Part of a small language model's weights.
Size: 16 layers, width 128, 4 heads of 32, MLP 320 SwiGLU, vocabulary 4096, 4.07M parameters.
Architecture: RMSNorm before each block, rotary positions, untied embeddings.
Training: a variant of SOAP for these matrices, 4419 steps.
Each number is 500 + 50 x the weight over its row's rms, rounded and kept within 0 to 999. Layers, rows and columns count from 0. Numbers have three digits each. The size before them is the row's rms in percent of the matrix's.

# k: layer 12 attention key, 128x128, rms 0.166, rows 127, columns 0-63
# v: layer 12 attention value, 128x128, rms 0.209, rows 96-127, columns 0-63
# o: layer 12 attention output (transposed), 128x128, rms 0.184, rows 96-127, columns 0-63
# gate: layer 12 MLP gate, 320x128, rms 0.209, rows 0-44, columns 0-63
# up: layer 12 MLP up, 320x128, rms 0.205, rows 0-44, columns 0-63
# down: layer 12 MLP down (transposed), 320x128, rms 0.208, rows 0-44, columns 0-63
k127 131:538520495468508418502520527511538487416413453478486500551446428532479513524637485463505601458542468467450542499547423462492505594445514521426531428536476585443574502580489427465492566481413430
v96 095:567512558533440561477461415463411521528542432524431525506512494552535488482493550569462461485510436575596440479431502562525458435443471537451558607473479416534526503532446474451399428481521521
o96 105:497500576563490405498527478524433593535477508467528451480465453498501457517485442370552526538468489581507570445459479461523471510489546472666568448445482415621501450471485559517540524492488603
v97 097:490460475564530458476415449495466558448449468615530570484509465451546453460489515511412414532456426511493497672512559467487425506498495453475543574565476467537467529481516538403576483471405455
o97 094:482573514461451427508466534503514563505390523504440438469471540483523456502445449492457491419451546455554526437349473574514524506438444511426533588492524481450544490584488387573477498484531491
v98 100:454442472468432461475504581570461472501524564536554460517556482565490588449479532390491566457495543534449474480497540465538571393441449518441454532671481563544498468477557543496477428553498393
o98 099:500462496461621467599543515398501496484620511540554463474548486543615474541516555559534567596443500469505567556465445439514585475482444487554525492497521596451481467497513413553492570506478396
v99 096:432484604532421474544547393503580513557454530513480465515426511489483533492476478558425547528513462433492468579463572545438565453538509536448603490496461491461494562487433485480582474484476550
o99 098:483451607528485393543466525542391600452504404376425482506477511534451514437463501499439521538418501512479565487600475488513505472565446469438473572489466522482524530557472559511495587447537615
v100 105:569501455439498423390586444526517562430501473493456494568490462477446501483526500394476375482372448513427416438440467563503424460536499455498452538375463526410602566494501553524531571513467471
o100 105:562479463522458554456491509444427465439441498564517480544553500494443459507485543570512472542513559504545553501573544548439548502458473493381669471518600402425476474531595543499579419519531529
v101 103:528422473376462471527542588553505527563497531593663452500493497471510490478473612453531492529386472566544486471538492494533360517453522437433579529497493432527497470480417526493457492480480531
o101 101:514528520539522499485507520464488446447578485607611474395575518478504449547537536540396495526505433528522497470443497491581526506451554410436461526480393455349461508570475557559578454488505482
v102 106:449496633415439519505421482502506432503519517461476455497497521496478456464542606444535500472445462440499382522577537543525590501539449437536482439468542504515432521532445509581549461541395537
o102 105:498490418491503576560471503527463606500512512536528555533462510381561485470545432614594454519488436481514598429538549428501484433494467582422560493403513525526488530479501538464479467488492522
v103 095:532487469451503523436466559524468530432511517529402473495491556550463499562576650541569547514435448486527421491441584562509524499433490578485572553503481494430504571452538533522557422500465482
o103 098:450464521528513451473527470510420544435483534586551447471479530440551547437558439533520481431402456292471547481552455522511537474572457458376469424459478455449565466521481547514559550574564540
v104 106:574573550468542500525520577460438328552592475503473496523519422525476508514483480449588494501522558469451560506495403505458588508440475462397436512603480582506541448519585528526422509494524571
o104 103:507437517370541549439551537555576514465444503552574442447540486490459571555495582526446469519467474482475582492450489403483517444509524493551548451526450525471474377452456527486429475544474478
v105 106:525419495525447539486444579506562524459582491601382454565459427538562497491474577524560515609595484496439494535463525542572511447537532522502542475480431584502554429470545529506413467393515579
o105 104:466494513540402554472430506405510532470491483429544460548434514466388570474525462483481573471447455429576512502434519483495544495506567479570498499440418406508469462523443545427523547578573472
v106 112:569506457393508513448504554394419529501484510541444523528498496537516508594526459618470524450541528464531490528434526520534462446471549541472522453570519337495533463511548583459429557492480439
o106 104:537528562573495537479486462529558494479503507507548494448464504449482488476425500356467465560509514541514494546577445484431501493485564653416512489519489483507501428497525517486462572467548545
v107 095:411550448389524510527475481499513480613449460530539495436522534527496444561506540482533415441591594455407472461502556479492480527521493451550523575385499423477477519522546539636511576491469543
o107 097:556439523455479503491545596558592402534594528483489499547513517502488470440515558550500444546536414514483538535482490414560530495493579513476459532521548492416407561455549527529400560540540533
v108 097:468526507535457480480574581537420473531411497527548491525523510467587614400547529476518508679484489491517450429405479510452539428553444473506569484462475512487547559488449538465482474450454530
o108 097:465506312463418438540507468533426572582454550518499524466498452537438517509622460527478505487460547583479501502456465530562524518517561470461456475528502466494489485588539465490486450569448598
v109 100:476603559493553567537509530552628468476632505525519484476456472461528452464451529465530449536559521589476604384463458475460528496446588459477552576464587513512482591521567484542558493514511459
o109 096:523433515497438505502472530462486535499487458586452531490569449542515566548566549440441529526497570484408520506458478505506470450578500589538405515508483490503473475447541570496368474506488519
v110 108:472460576486486469552529567424448538516395500538469582493404450561427549489458480589489491439539509476497551559517484529561557540488453422593544517398469545458582473524452565513536399464547566
o110 108:442518446513510556435486423564502414553587502508465489495485479484423476492446518532512511510554542411517393515548419487600480491554496507542496533428519475535463474504441584394461500477560543
v111 086:472584462407491546482502433540566509542472529511501534526571569511396516550461520602416499663520500485426560501422477505500463428426490496544453451491504525454487471556526498513402439436404552
o111 089:461481440512520467399519596428459432559466489538550447426436522440421441449409489562492560553569523575544516545506464411480551497527540534473529499532393492534502460462550468522425569468485522
v112 102:510543492498478431416524509513500418485460462615455528558523499484451640500547445451529537486413509492498473537530473536431510479546501397544472458495490601455432480543501515475471506561468573
o112 101:424436450379490594518545515555515475448556523473496455402421546484396453494471476595520470568470510490471485417473526506482517461503486489495557437499493470483477429524458435409498485477508467
v113 101:561522517523482464588465513491562482482573597469468553508522508475537441414464536433468452520586487451577566530449488565421476486493417472560520454523491545511512574439483509412474542445494405
o113 094:535459502483511510502520452452492460415521489521438491556494533511553634494557434411503448535485524575520366494532611431530457422496634450593515560488525451466553471461541371513488520501518567
v114 093:493541428587442577520538561476532450548478493531517498530522468518396382489431479427459508522511462458439502497478571409515452531478572421574514491556540465490571527501544471549477566520489540
o114 091:502442443465527413450467579527565496498557480471522504571475583507490505449463449442526477601541555499528519496494562580431374534492504475464467510460443520546487472479439541476498494512536457
v115 109:406468479448550484558453549539535541442507521519477662429452583494495519514433558498538521525571487434586601522450530534475503518475500378486388559468513554512533573475538548541532515465528529
o115 105:437479483514526463451460485552530491554501456438573417513457502459483479440459622506472461435502525432519514390514548494481469514564570512534478452519508566457528536534554517496419503442527410
v116 097:470478545454412408516528529419483526453543476476441575487598607534482529518561480495493500509530563527519396502453468489505464600477516473579515452586585584560452498461539538490417505444495447
o116 100:518471485425505520558564433458393498538580533507523500549478475476493599377443488429448489460550567486484556475509412441503459411375500497595561417479513534444575589478385414488526454522499477
v117 114:559505411441585468525524493519596436439458593466520434425591531530390595536460578554418493480433449410490514498482514508461466522507520558462572471483509500513460519549431484472498500512595484
o117 112:503598478481571501483549420521469431524519577426592492507470540439526440574476564510501491467517503465553459447474531591530452473560545479467462547558414473454529516469570477470507448504500590
v118 093:469487546560490536537647482510372502529475566412523549539502551436506518490574500547508454444515575479410502464524452478478488462458445543586534564514546645490473539505542433533451459479467587
o118 092:586445515532464510573516403553465557512516428521510490524443546505483521440517420571449469531562601485529483488378558543543528554414527518528512432526498469449528481447472492459536458558461511
v119 111:522488568419475486561607559508481441583520494465517481476520500412536448464472521537551528556446504567460520455507457508501513588511519486531552527500451439528474550456532536450575455607452492
o119 108:469479518524503583503550460523554448531504485566561529450507486521447584594602495509557458416493507512381533505564498506468596360510477494554410434519513501544420478535367521481471466505492566
v120 098:553555504448514366511470560450553465457627404450414476509516461488394497396531518459465472540486534497499546487534575499474424618466402539586486588473469513531477483526464409440628537612496501
o120 099:468508521433472497485487451499360416563479483493444550520424444517547626512568548484421508470470411488503486504443523443504428487445460462392471501520534461587498546497502577497461483517511528
v121 102:335458586524582553507492587448536500523534536583559539524579486376479473519502485419550467446600514524539483510501511535511400514445448501521419473574523407472454540445441559526483513495496455
o121 097:526585545459453559593446474503549508421611493458509501457568532487537563430486442416493550397553453565429472572485452485440488514437521484506525443469585428500480491501436533400444462411498548
v122 101:492523512547502499442571549518460537549544498465642463499522403540506541464509560449493540544503397530488553481513524444431493489465373518567494444398509469453488509466436475562529402556442429
o122 096:476513467507571555498509507431471554510454522485580507522505467539556408531565468583471542422472530515492411453466429483473508547523604612518529506500521504556411550498479472478527426542555550
v123 102:574486519572497546464481582532446433575520490419492538490449465519468566483545509481556523482400547591536410507422545487568536489471467444553468545468481470507480506523588445455539503476474450
o123 101:478538547576487488439493543516500516425440523564506500535501511498608547448549490559521536530540484428470618473605499417552431576440485560411486575472432466529475487417507511530554490537497526
v124 104:472472444439528449531514509500480538552465484469468514474586489463440625544516532511582423640487458507532468553480515425448530422481622525441482415463520524500487469558473472491552501499632536
o124 103:486500503502512554472486520588485505468446534539480478517411567433384363509440503491468526453534494443589478436549469516540494490485508482555502537500479536491519505559559442523524465553459506
v125 102:521542491527522542467451606578545448411525420501459481432438527463496430487464489600462500523444589576463501513468615545492507531564549563500473477487421585422451461447524569472581565502544482
o125 100:533547622472488488407615492491491475592428477450448542514479552598519562531425523428559478506432505378464601504532470506495513492515558521441484482409490535485553543514559481466512499484610406
v126 096:516421462537494476459500442503495478473595434509526568588490449453546493511516518546528546515478519445472467502393443567523474549403464423489532463561468545466510410497505468504495614466578481
o126 098:484365437567539532508556470461524486482464425561479462452553507537403522462527517444492561487541476508463557454464511401446488477538489499527529511502486460541538519452502498562494547503463436
v127 109:460489531485457560532452556488534557475511551538419499539489425504484458524449543452537509514469482472477573475540453500488469507524516616513485631444512440452543507507493480539525480536495461
o127 104:462562534485397448450490445543499481491468522502448547489545354565554527482465516496528563522496507427583504484499545443534467483490454508503491452403543470533464403464444551498502480416574415
gate0 103:507426493466545467501517483516487519465533502549522524495625474426483429547568497437440479417437463557585492446466565581459557557478614487488454503508524468545500519410532597396577553458558448
up0 101:499448532524475402540486487496568628536550563625510441499491581495498478462503557519475501577412472407458542488525534515479505564488469469536541442491421506596441523423452546536554527535552536
down0 108:389483610491521444524519502456550588405547446543486488484348568552547434499484503419538490454548437512584440552609536509476540533517540440531399437471597448460495571473508494514469613432497497
gate1 101:452450483504517451530486495576481498546414474450526477478471416401502552505592509548533571535528522494417420443528548460472506646436520554439487535446569542564496600480485434462444521546533586
up1 107:390516515436441505499448488476427522508546514522319459464538589513429568424512510627561486515444517487565539574590497480602487500544443463444557572548571505543380526471522457522458478496466509
down1 112:506474566563444452465469548452490520497519382497446578423554405378532482478422525508527468512511463529547615467474467534530562418491473539517540516514452471577510488570519560391535524522448476
gate2 105:508533566493495528528565545608557557516549536502413478537488611583491513555530516590476529512543489495431506480547484484580528451517534526553517546495512374522449401548452496462489538572535527
up2 097:433500479453464559496471448480483477488578567466509528434552484517542510462426580461578543533445556473524444519584399497540503501551433460584499429503518585446526555513497596494506557494592520
down2 108:468622484411512463495515460405480506522495432471574558504606455556508504536610537554498479489469574516497566549481480549467492493495462521460508573463571496511523522569528465418525400569537478
gate3 092:452531525580470479479437469529503445471496528469403546505550550468462465473443588510498480517540540484497559526502511524421513480552561500525465457475544525430542637432553500562489465398462595
up3 095:527424569546453470531434535514443515547558465534540491498568579462471484488486425570454375557489540521471447507569527532558424407514498556450492477516448497488517492460578487564461480543506470
down3 098:481500485342462447605496506506449484546473498456620436517431529500577503598506576503502482459542481443530466520524480546429512506565551487525473441479507471519451530516491561498447543494382511
gate4 099:553462554575535479454444492520568535564491507514540555472464491441538544446546444515504482479531570500576526553367427507570522505567478559426536507448520380593527495441454593491560455534434542
up4 098:434435593633448446498447526483463514407454428488459588508483457441534470505440485559569391499512447534483536568530447575526476485516548519544524453491473477523498557467522455521595521497500443
down4 105:466499464456516529494508498435452549492405502558475499553472526540480530457564518423489514582431553522435389518451490528597522416491470489503462526590529515468444472466528518520549454567597444
gate5 093:474488493525599457504464497471422440487424481576454450477501493489493535534509539432505558547484492480578348538429568544445455593523557504494508451437429437473566521487377543491479415474446502
up5 093:533559431599508474470480604487504499543489564464424563639455472513503523503460516476511472424485397611431525519426540451480425430461564401495487570474470374500504513510483415527529499501498514
down5 100:539472470435577542424465497516441520489555492535476394397495496499527541527448567506525468502537493550504479547406461463495494546548506478510383464496491419459533487482533572460493554593569495
gate6 100:441511539506587548493554544535498547600483493618581584460553548464560582594554451456538489445573502512528502440556519454466376550439490449491472426439511480429444458515497552474473466500513495
up6 104:478459508460504526541505523555579551564526565515486505480485534593436505410528513515503495462476545570474532477543502557550623486513515556493503509519586445447470464525474491515544488602426446
down6 099:474537423463558552458505474525414524451412506436504508461547571466511611540545567436513507527436417446564476499570506475531469428505451546489553559455575489489379486442520553558473454443488389
gate7 098:475538503459497478523543541473489502523465517487585442481507486533414515563505493521554462501542546494515544548496454443498448485500440546588489553589511515425582552482455556496569516517486475
up7 095:538489473513425502428443522492498491571461513539512453459474496458483563453462391561474523547398510498490444429590434407396512400437484510515461530568523494530431451509473421452430469536447504
down7 098:579423456536435577537540514439503487527443575514504479504485450511363473553491531482459521461485467511491516611524432475460508479441474491543489544432502583521474497447469482480528466565527499
gate8 103:543513486486492498513452580508442525507569467506456506630527476461538505492497509490525496519524483481491502473552449382513480507401597577484406473503501473504483455496508556556504512499501521
up8 094:429444541506433500469533495478428451619471542564468536489531496416537516499558426542525496543520499485503492545501519427485563483493466489549503506567599489540579429419490499391497479493462431
down8 094:467544512599489478478498456555462502437433521534496560567534466509545528501504469548487444464537527661439545379494536444606507636538523517450515506485530546479514469512502521506493620510543550
gate9 103:490452560492485430552552570520468493485469597449502545446545562514465500476498501490466505466376482538419549507536477517523429517495506554564498482464474455519528601459547513405538579551626502
up9 105:464460589457372523474531514562563578531488571550485466530497533481463598421468577399456590558564492502611503499462488535492551439477485539509464506547559536462526520394446436546487551515563482
down9 102:526534456484487479511582516553551534459506482545558487432501519496439455470416421463411431568493463597603509524405557544494494500564524452426538432530511494547475446595411507458554507547414550
gate10 097:510463566477472411466474567477544491479441524566464504518483468536463508633472444458563537457519486529451487392522528600504398506512463440502599500469477479468535501385589486515459520595507457
up10 093:360509424515550455437505467528535452489570463565499455550504488575443401426484416489499456524456540482644520521445512529513499571500461476464509406494423513519503562500429497585568515536506504
down10 093:504523485543483499483550467474507569469508591453485507546589498442619460508524552551428461555475515439552621536490469427466508496507574504495507522458551499515448438443503535516465459413579440
gate11 093:548488564511621526482531521513486440480377484442470457460500555406471552475506524397483528467486424509491532455565524560469533486502463556561455445537574459542438466486567472519469542553586463
up11 095:515504449546587476479592487565502553497535452449475459517549576445598511467490493539582525387456492549487531515498479447478612460476484528437455514555460516545505512470571418491457475487560475
down11 088:526522539454555492527467549578410457493507416565456469428487533524459515419590462481522415624457611477370464541439442499499541503486461473505561469593520489497535539383505586523490437461481498
gate12 102:516532493418460479438379452462569568387466513463517509438546541530545656549582573475551525472450581502543495553486603511539369566520460568458477509511570542571531514487503430452486495536550498
up12 110:518604462420459530462400490564544513475545445475497501461441429544505432466507542582510497563473539471414551471484527472514512491485515515499429584481509557508556543472452472496498473551472562
down12 103:465452488453507478512504481547485543534443517514572441441475479543506577576508502533484447522432512494527474628422464497541527462507469590462496532566521426536534450514540571419455521465479458
gate13 101:479421522431508488492480535525424499574513535600455489521522458475523591508422519484445476447545479480490517544525512441527543436435568548567515485464586498479420517575500534602449505442539532
up13 098:582537448548413543381501462513573496517483473540495519515473502382544565519478616500527468445584462461511433508415562484559433512472451427537561472482572421417528581485567466518496527462430509
down13 099:446516518530473571536516541491461515462524519578570416491454517507478542455524456516479491461487552567620526436545517467441467441403577493512469616620554581541523491512555528508467574405437529
gate14 098:472518438543469492483489494573574505527489502490496471523553489509560482475524459549524507450502546462518505487480585472337478428525582466509565591530453505420483577465474445488549576448627479
up14 096:507601535451542497463500608440564370422552516444476461409459523486542559536503457601510460481413527534483526444500519488510515559515445583469530468409443438536568449490459504496531545525471466
down14 096:469466562559530450542546455558467570424517539533432584544414605580576499428484519463581590459478456447520537556550524577440516499455480495584567413487528481486493544480478441555452431480473503
gate15 094:527515485483450376525449625469428526437519455504525568461477472524557451491435497518584572498407511481471553544514529555481466530514596491520554557513532570420531456443502611512482501559520529
up15 096:461491456519489494506462504495504487511494521501515501519553522475482502452554485492424491616348478628505533496559493533495467522514527461502542579556378518493533500536518496492546524533410523
down15 101:564518562467487500463511420558594518458428483485492527484603562463585504544513370514594552453617519414489456496459559510484432519467489503490530489413592467559451478488497438537565454539526542
gate16 098:620501401572583481509498527535529483537471427440520516502490511497491492468588489498646467514516465510542582529444398490466498400605508410362513468485528512492549456424429502471473572554546464
up16 096:449526551532453476498512597536576464432458612443436488472522464506514517516480448435491585553441454520528545474494559511478413485438505534355422483482543420486527564489430495508423490568486503
down16 095:501434455567469579528419605506420466568382608481505449443522496437465501469464487538539541451521592490516508514519489549484500522524451428469539479526464490518545497547477544498453533511533448
gate17 100:558516451452503471493661511502502477490406535433418539414487449541474472508543522502471563588472514533545509475507469519503576521422515562543544583528457439507480537540554426482579411533554605
up17 095:483483370523518510459481430510539463471538470572530457478443416529488518585434542380504539497483457460511510539546491515481450403503496480519536531441496507385522494476521535504478487518472467
down17 100:509485428513470444521479517476551580514457496480511518533564536494496421506511406543483520452478562466471509454547576482467464470569555490511462504544503376413525570539434431398557511481502537
gate18 099:553528481460473494554513501544594457550486530482560519387466570632550400479497535529544561511595523467488533558484516513512480483460488484524609501545510489446530544575407533448547464536513534
up18 105:448472522483489437540566446555485531546446494536497663463513539439467597576523460453587498445505511528459570551522500521572506580529465552416407443498512574509487443557458593553540547500516455
down18 100:451509489551406511498478512484478506445429582558443486509451424493523586500487563409495532533519415462569467473562591519539476477417506498508457517508614492580574442585491500494525529482598531
gate19 092:607498384441452503539497479474481473501462616566451485529414562510571481551466513503546508519511395475528449534469498460473564430463440489437453479417476523516622482443445530469524512442534527
up19 092:523494471535509459559553466409546460462486407443539503505501522499487491537524466512562513534563566500528611550534508461492500382464449461540491530489443530438524402524485340489520533623504393
down19 095:503501463428478473465483453566509458449469526539414553483486490437497476503496454592467433419571435480504486546538514494528434509509460479397449572400393484476500603514459490525507522512516494
gate20 095:609547516568460531547428601482529576512471467455452591398584528497570465483482571523464491494473548512429478538508522451448543559495443546535585533398491483414519523490519428548484469466549470
up20 106:444412490470554574544511559486435486453503452589458487577460454541500517538519446427514435478595487555544479446543453439538538432465471502563467545537498448449433498528522423597516458451441454
down20 103:528579473496474466572498541454486519507494491430506528492423487466428521522572337570443585453457437447415491595452508523508502510536564589426431492529456560516546490458510541487463528493518498
gate21 098:504478499524469483603608502428506455560506449421544511456533567450486565442491598523450503427549515553575518486451432560488510452483480489518515605545456442576509491512476463514518522394477460
up21 099:480481485554499521492505365517472442496451538518453535468530501517520398435507459385427490508496489424606542475533577566573449493450485516462446511614441496422554555517501491508580493402496462
down21 100:495485525520397530555514555509471596429533509517536484454438552483566497489459513473419521536563524564437561522606570510509408477597544433576472493400428482603458472588547521476540432389468469
gate22 102:498397500482490513483528512488525534439557426588528481500439489486479429482514582480629534528457559505483557531497582402488440508494598507558476609515548453525578449488505414448569490494522528
up22 105:493452493496436561485482482524513549523508517585560351594535494565523418529478445506464579505539464538443532433470534445474396442531532559516379493519544487509608456506508538464431454454579497
down22 103:517543550595534522418525435434502536508501652538529554527463530501492548463573546531498487555520461434601466468481551457546569520542465453562486481604555517540526428524557436451552556456482419
gate23 098:568405470487498380534493555463491494525545442493629504518510519497523416561482497626349445479569576530560501485522483605561551503423522464526460529480511516529531465382493561544518483555495470
up23 104:520456525476482563516528591528511533505354583426524590458599571354462551519470466508460486566485447515519477476542600498444502514493514546536475503549449566528541446488546483531554484599589536
down23 104:525434624505512520499557471450530449464521560480532566517379470542456452531444462498539535542512409493431504504363544511483506502490543522503525501488512508590501512435447471537434484537480575
gate24 093:474489640535436460562525470558461463475486444468537602523463538463442605536483519378533552444408564560543508524462510508410481617509526456472561504545493527493476519447487581472515561414499531
up24 109:455516512553494530461496493486559520527527557528586557580459631584472568552520456485442481559471568437583546455503505617442531441436522452517512433561532528464441503507536447423563512451573494
down24 108:426493519499509410576431499561428462507532424519435483584396591538447443453546512573482531567522541545545501570577538532507514558533493507472537500640547523428488556473490518536377476500500435
gate25 097:524531477443526499455498479457577447507555435522435523397488408481544540528574485486543487508546569492546521627467483464504564504527558494463515527523457492514530446485469458492480582531513466
up25 101:515461490479388460588537508524466523489481489499529474376522498439544486555554512608554470538501348551470531473496474509423501423552451554535536577545499427479523471577540448564537450510529507
down25 098:519596436537498624524551537547494497429503469452520481522469505578486471490470557553458542542527500517500502553642407573508464538421519581542565550597580400496557502482387637433506520467474393
gate26 102:592538530468520490505546434511557503443517498459489455456497403532600532451429488477582480481510483470562442467505583457421413443413613584485562530507438536525448502514542551498400487552502541
up26 098:487455497431424494487494493546438437628473455441515538502492566522536505545529446455403498494490451522446530558464523537499447448482478578440401496493442456495474510527512414466432497610438545
down26 106:477530549518528508464531547449626445568450491505458503505576486544542468506509422528387510445431423477539589454518502489481542481493553519532466404528444424481528504481501519494545481473592490
gate27 100:525410370503450420523559586547502485471504520451538465505497453456456516489504510550574497553597544512484513488426568337517460498493454528486500614426465520541549518548395564557601410529516516
up27 102:459476448490480447647548565399526534527526550565544472448464531530478477491503454507539485512449502555475590517437504526576530497534496459506528502513457454454486580517620508479545510423537446
down27 101:566469573545539539443605456520411488486473524463456504509510568457492534478468604603447515488543520450576552556589569414514571547455452429502479498522566504412523528592493466482467489527501464
gate28 102:447582562515376547430491473502468402485483471498458503563503506494585398498474508530532568522518434505528539545447458462567503403507506450501601502438580458516454497530465504514463615539460500
up28 098:544436467494448534476516435520500544511462512543457516545526519522473555512520483423510532440477482466511498459492432374527516522423565488554486455613537522515442523503575375507491438485403396
down28 097:540447509467498518533507385571481489505477481381500505396459456430439450463478531507541471492495552459444562579534496501471485556563560466490393539501416611484480512433542526538508512404526467
gate29 104:464588523479517447465508519516511507520473475424449579531534435482492523503531508457432477542558460425507493385455455536467599591529485564506576412482472491513536487562512410510549510522496543
up29 100:516596411544546484483469483481520489506464532545569411470476526406427549449512478507561528568458490543428554501577573497446510493438480506492417549504608487400556479466506498478539433524522506
down29 101:532518516483571412503468571490444529500481471468522404532567406473545481395455535501453530571436589515481550483485538556572401534469481502466488580525388407465407590401513605487483479536511484
gate30 099:593593585494473492524480538568502537561534471522448522466463491464534534487471504660528497524510437469539488446494427499493570592487432436501518435516547463450494493470488561478445605437578567
up30 102:528604451497513518535558576559441494579462523517451575480533527434472566546441447551476539460484458510460518472397468543487497594488447441482506558551521434484541564475562451486506403552519490
down30 101:527502537476411589479459499587475578435516562545600586465460496524496457465547622509472478434468432418465526559510435476533491560412570512438584451486545523501556499459539528485531557534478534
gate31 097:590522452539506446545523463467504569456506489499577550572582571457512421459505537491483551468609433526510547543506499587445564424494535459538499474509585516524526531490547559493497452447526581
up31 108:479499433479525553459528532468525525517510432519447499511573504535459498451511488506512498439525410490585430502529536532508507508476396525587547583425484510478499436500523478536548477463552564
down31 103:398458484443520505553433508580481501579575454566542481520527557479556507548583475571478484551472517502411486517462424522565403573413558533488410574459504409543528443564475548592493483548511453
gate32 094:499451494480430550543505510584425537473533563488447489540494538498448524499445608412489570398486503474437442434457474530462479425509549559461479510530584577472473579515488489492582462541501463
up32 097:444557508483523510463524564612497575419571491507591544510535559527401461502505516464480559557580486463566525534422533457445475496447473488529605558440556523467592527480457541556434552528439467
down32 099:528515550452515501515419484434536490430478466445561453555515434519487449473506478535600492447438526504424578528563490540457506496532535543526432487459561427530571530577517590486549579473608591
gate33 107:501523493543440504480456528530492517480495445461436449504499521597502465522471560481470441535522528540437520534481459446427519469526417487455558521544570426524469458546497526524540489491548527
up33 099:528562421481493455529545561475459519515503456558407460454485553556483476600572452466541602512533483422495467503415517501550523559507402441487417571553522436528475492419440536510528507454576454
down33 102:493538575483452558539479517489557411565490565543497551521475569473505557506531481478493561444531495461594434480522448575528484479555515437515555524444626553354526447513506501511562496484538475
gate34 098:518522470467403524498570452534501528478463543501487489455587464455548579604536549414514406512539430488509407597501505463512428484476549452507524533530527537384500475547520531444566463537456389
up34 098:518403492548624454622519615430436546506547462486531461500426502523510542526536452493490485511598521527540460479472510491409577490584426515500504524382478550562393543486528479567451520503475396
down34 099:444451516471501406493521514499619534528462512497582465516470422482443475527500538509528498442427497484551500419516484542567545465468516476514482458501551472535415553549453582508500467578484516
gate35 090:509577436493522502484426572536487545552507534503518514500479572557510479551383555419439529455400524504523516439482422469432474459459499432476469503580532537548564575447557443494479487577452414
up35 088:483542513431514525424365446498539475558489527534459498544504535475550483464543465461452519554494560505598656628464462474446428554523482563509550481540516585524517495502547468511405584557543473
down35 096:495357531497604420455518444392510526444514444524537485492608555538419502521453509535450403491553505494473488451490586589529528463534484408503462594470516542489499523574467491523561486428518468
gate36 095:509549523430508527484495414442468550544543466508534466558528460482517488457481547550536587613552437521542534526436517463437496404470443414592508509585522600534536524554542553602542504595422533
up36 098:457515492521505440532537395496514491495583416463505508483404490590511477506589449436536514441329486479501522524515460453506511433543412538445524526440437573549472515491520459453616462505484467
down36 092:502509475468514517411522441553527542528509552457597497543642526496478482583439523629472444512501500515349498553465480495438479473567546521600429507511548456478474546495493510527486430478445501
gate37 100:592514569530509549583436475525466504440545348567462549465503504434505577453509577440477510579526530469543478448562423530469421445434513440456536579530515617516512506460452527540586456498501477
up37 104:463470445544449543442495538560515505556534530465562373513556432442497419519549508528452530420493485603512418407524568609433493536520475627510499462455461450439416475438472528559506436474399401
down37 097:554575512554477474574473524536562501452483397423460574436522532486511604508506594604427458596514544510488450491571441475511458504534459519427496548481523600491445430522563460403459523509473479
gate38 101:535525561532501488515556368535541549445552532474532430420505451589436493467397515521477470582523477490415486492441549496426512453564443460466468421544508593497509477594564517482538452404453481
up38 096:489423542563480515417503444541387438509521457446576608494419519452405432540417516538487473568519482514496492505480571446460385476420560451525495515476478494482495478484438508403608497581465540
down38 096:493559530450465573589483449508434497428514575559503413552482499497495551503495528522511594490541544509547540549534508510549624417430522438486547427479511555488556501490596441524548397553418440
gate39 109:485500461528522471419532382516412549455477568423521542452452423490564436463564438423580479559465555473510428479434548578528489477537503467458532473448540455526465477491488481451498487467473520
up39 108:486529502535552476462479408543512479484499572545548431463517528420393505579563489532484409492496568549472474511513510447471485547526395573536547512421556517494490567584434556470550548420533458
down39 103:445435506424445519509453491455528488521487460488513503473544554643441549535451513632508479443442494579426449536517465497564476443462549490522546546461380553550450546469555528493501535517480531
gate40 106:523528437575561614487487483480474438511531457524500492544431394467555578551528558468487533489427471414565577416446500631476461505477479454527488460453523504561515493438512502565508414496526502
up40 110:515407429528514470483410503559352564407481413517477531507484468516538505546560518521477407529455546463489455393534529547562406568534495494507445551486473453487540464509591522418493489469513476
down40 100:487463426596487523571476443500578545572479473462506464500426412529517400530460579438474552464547420499544422537504518482519469527490449535409574505464512500413506497553396547441542495546537513
gate41 109:518513594433576631519410498493447488498544422430511582519513551512468459511603507530502502502604503489529612425502412564524502481430527539489488538528533508368465457394495539562488492540485522
up41 106:469422557551568461562502426445552549514454470509551554563526398532546492477483526435521521519520403565484525544590436541496519465423520568472472472445451544432496541456491472499551475426467435
down41 104:450647408504510463486535485464572551516436519545490477481492387520510526513553503506559491514480538462519451530491441468438463515413387589510490545516484476443423526469500426595556508568500550
gate42 103:497492381538525560383517472520503488531510489540439462510490528495459484594479494575412597462481492508471476520544499508497514503516471519484463548584532447520516567563539468552553542470610536
up42 098:497629442554490552467525449556596417497516564495437461364514475472447498434483559439590459508550451514500587535448522517466520434409502490464599472509510539499570576507552520521437455458525538
down42 099:487535523532438425446514549547458451567477408524457564557467487544525438463499443630495535500562437538511437513544492573515445544454473592572493575428521503526485430583469464448566426509457558
gate43 095:469528517503454544524573511555529534510585459485509521546516463512567568567515480498533519497481564545443525501525418436500505513475458459531459609534501477515526473479553464438576534555479452
up43 089:558605582544417567571547559458518508527460503636530498540472514520526415549538476507512517473416485503462522530412537533517538494435562514480426502499467489540607544601453454614492462570470585
down43 095:540490598507635460484516435536464502499514485372497530480546603510520509589403531483539482562491494557477515474495503554410516451511496426634480439556484490534534397536468568454438485452488481
gate44 093:498468482462496441465475552577400465455587450403505520382455490463495426534478404451503480512474497479404544538570471439508479481420496528515441511418616553505562493499511618498577498506569517
up44 101:560523510456395408498535522523431519395581465462445489575488443486494470488477575516437460475522548548632497477411455446507460578482478498423456470608481619425536542479493550508503498389465488
down44 100:562539420520486622474512458487469479525465546513508396555456510549456485388453524474505557435480489525448553463461486493457464436560504385558448579469514465521498565566504469522476535503518448